{"init_std_down": 0.00793, "lr_mult_qkv": 0.7, "warmup_steps": 0}
Each number is 50 + 15 x the weight over its row's rms, rounded and kept within 0 to 99. Layers, rows and columns count from 0. The size before them is the row's rms in percent of the matrix's.

# layer 2 attention value, 64x64, rms 0.176, rows 54-63, columns 0-63
111:40 60 46 43 44 56 50 32 32 61 68 77 54 34 47 32 59 78 50 56 51 50 48 67 99 46 55 27 24 56 44 45 44 31 41 56 35 69 40 23 27 57 44 38 27 20 44 66 28 44 54 45 33 46 53 42 36 58 42 80 66 45 53 49
108:41 78 55 31 53 79 65 77 47 32 67 38 65 51 31 52 58 32 62 75 36 37 22 53 66 34 36 33 42 44 27 56 48 52 44 51 49 34 72 60 62 43 43 66 41 44 42 65 49 62 42 42 24 65 32 29 57 69 46 69 42 86 44 60
133:67 62 54 40 57 28 26 41 63 26 68 33 74 53 59 39 46 66 46 77 67 59 40 55 49 58 62 28 42 44 53 61 29 66 47 23 35 56 25 52 73 68 35 23 53 70 61 37 68 39 66 47 47 31 64 41 64 24 40 49 64 58 25 46
121:88 47 62 49 46 67 39 63 77 43 55 61 70 50 25 43 38 37 26 53 46 47 52 46 52 46 47 77 71 31 33 41 31 44 55 57 70 39 42 50 57 44 52 64 46 50 02 51 80 40 68 57 45 54 38 44 33 61 42 63 56 78 45 73
124:62 51 57 24 48 30 36 49 51 73 31 53 56 20 58 35 54 57 43 57 20 48 25 51 24 57 66 23 48 69 60 47 60 44 60 34 46 50 20 67 62 23 73 69 54 73 49 64 66 73 47 35 63 74 52 38 35 57 42 46 42 56 33 59
116:57 66 66 49 70 43 20 63 40 58 41 60 52 62 25 53 23 46 35 57 57 76 66 22 65 38 38 65 41 56 55 54 47 53 56 49 41 47 55 54 64 79 71 53 54 79 19 42 36 31 44 64 56 41 76 33 58 42 40 30 31 30 57 76
117:76 67 45 61 39 51 18 55 60 46 69 58 32 31 44 62 61 60 72 66 60 17 50 34 63 37 49 37 21 40 43 39 55 47 22 56 77 60 64 39 68 60 22 37 43 69 72 48 47 36 44 58 61 28 31 64 32 34 48 41 39 56 60 49
120:53 72 57 50 68 54 37 33 65 42 33 55 45 25 32 53 56 33 62 64 37 52 12 55 49 85 48 44 52 52 36 34 82 54 63 35 43 72 22 53 69 63 51 27 58 42 28 60 43 67 72 67 34 43 54 69 50 43 64 51 76 45 36 44
122:54 35 61 60 58 59 49 65 54 58 46 46 28 40 19 44 40 59 37 34 45 67 37 74 36 40 46 22 83 62 29 57 69 46 40 29 50 49 53 61 58 36 89 35 76 59 19 52 58 42 61 68 85 52 52 46 36 52 63 60 46 56 40 65
134:36 26 49 51 58 30 52 53 42 62 24 60 57 49 47 58 16 43 63 64 56 52 26 34 26 48 52 23 53 63 27 82 52 54 72 51 49 71 59 39 47 65 55 31 53 16 61 73 59 48 40 71 44 48 56 32 70 71 57 41 29 66 62 60
# layer 2 attention output (transposed), 64x64, rms 0.218, rows 54-63, columns 0-63
123:31 57 66 54 61 38 62 49 34 51 55 60 25 44 49 30 41 33 42 52 74 44 46 40 20 21 41 68 47 62 81 17 80 51 59 45 70 48 58 76 48 17 47 43 51 28 49 54 71 54 61 52 39 28 55 66 73 52 53 46 58 58 68 43
103:25 71 61 38 37 47 38 67 64 16 85 65 42 34 32 51 60 49 45 74 61 28 49 45 52 43 39 50 31 59 57 45 47 34 37 37 42 59 17 74 54 72 65 44 50 56 54 28 64 47 50 81 60 28 33 40 60 61 61 70 55 58 39 65
132:65 65 40 41 38 58 32 65 44 37 55 62 53 60 49 51 24 58 27 61 36 65 58 72 55 65 61 26 61 15 76 41 55 55 70 51 57 40 35 53 65 40 46 46 36 60 31 71 22 82 50 26 30 61 53 44 51 52 64 54 79 43 34 28
117:51 69 63 61 67 35 77 79 73 35 51 59 26 41 67 63 67 54 47 58 28 76 43 42 55 42 57 29 49 39 57 20 49 37 59 10 24 46 41 34 44 73 62 37 36 54 55 47 34 45 74 56 57 55 65 66 45 37 61 33 41 44 38 55
126:38 42 34 39 46 45 62 75 13 68 41 53 44 38 42 38 75 51 44 57 39 46 48 47 60 79 78 53 48 75 53 69 51 43 55 43 56 40 14 36 66 55 81 51 79 51 42 56 33 51 45 69 35 58 47 52 38 53 20 77 49 48 27 45
123:50 53 51 61 58 52 60 63 78 49 30 85 58 64 50 40 43 67 40 54 33 35 43 45 77 58 32 51 46 64 49 59 48 96 37 58 42 42 77 29 39 53 56 20 54 62 36 57 32 33 37 29 36 61 66 46 68 53 42 34 44 42 58 20
119:63 49 61 59 52 43 35 31 60 54 62 86 46 32 42 43 58 34 35 53 60 39 68 12 38 58 69 44 42 32 51 13 47 41 36 49 56 39 65 70 77 58 74 43 41 53 61 45 45 55 44 28 36 69 39 63 53 70 71 49 80 26 46 45
125:48 22 38 52 33 29 31 63 69 48 52 48 32 36 66 54 49 29 39 56 67 73 31 55 48 60 51 55 65 53 67 50 45 57 75 39 63 32 53 56 55 33 72 75 33 56 54 47 23 69 43 66 14 44 76 70 54 31 38 65 33 71 40 59
130:46 25 43 43 49 40 43 51 71 61 52 36 19 47 39 57 99 73 53 41 46 86 54 63 69 68 29 52 67 68 45 31 38 62 50 52 40 33 34 57 22 57 68 58 57 56 44 43 46 39 31 42 51 59 76 55 59 41 36 45 40 48 44 40
142:38 60 26 32 28 53 73 59 73 48 40 30 66 58 22 45 43 47 32 46 37 33 72 37 59 41 44 59 69 70 38 61 36 62 74 64 63 41 38 59 68 49 72 58 31 44 24 34 43 34 64 42 76 34 58 50 74 32 39 67 64 52 51 65
# layer 2 MLP up, 256x64, rms 0.116, rows 0, columns 0-63
041:48 58 70 43 33 59 54 66 46 35 63 29 42 31 69 47 76 61 69 41 28 85 56 36 31 61 65 66 67 55 74 50 36 45 63 56 28 40 61 31 28 42 46 70 64 66 49 70 50 64 61 69 38 55 53 55 36 73 24 39 64 49 35 30
# layer 2 MLP down (transposed), 256x64, rms 0.24, rows 0, columns 0-63
049:34 47 55 60 60 48 60 56 39 36 30 50 31 65 73 44 42 08 56 59 62 63 32 41 38 36 76 55 68 59 62 60 57 64 47 60 49 65 60 64 56 52 20 47 60 52 42 58 21 48 78 51 57 52 61 69 48 49 62 56 31 28 02 41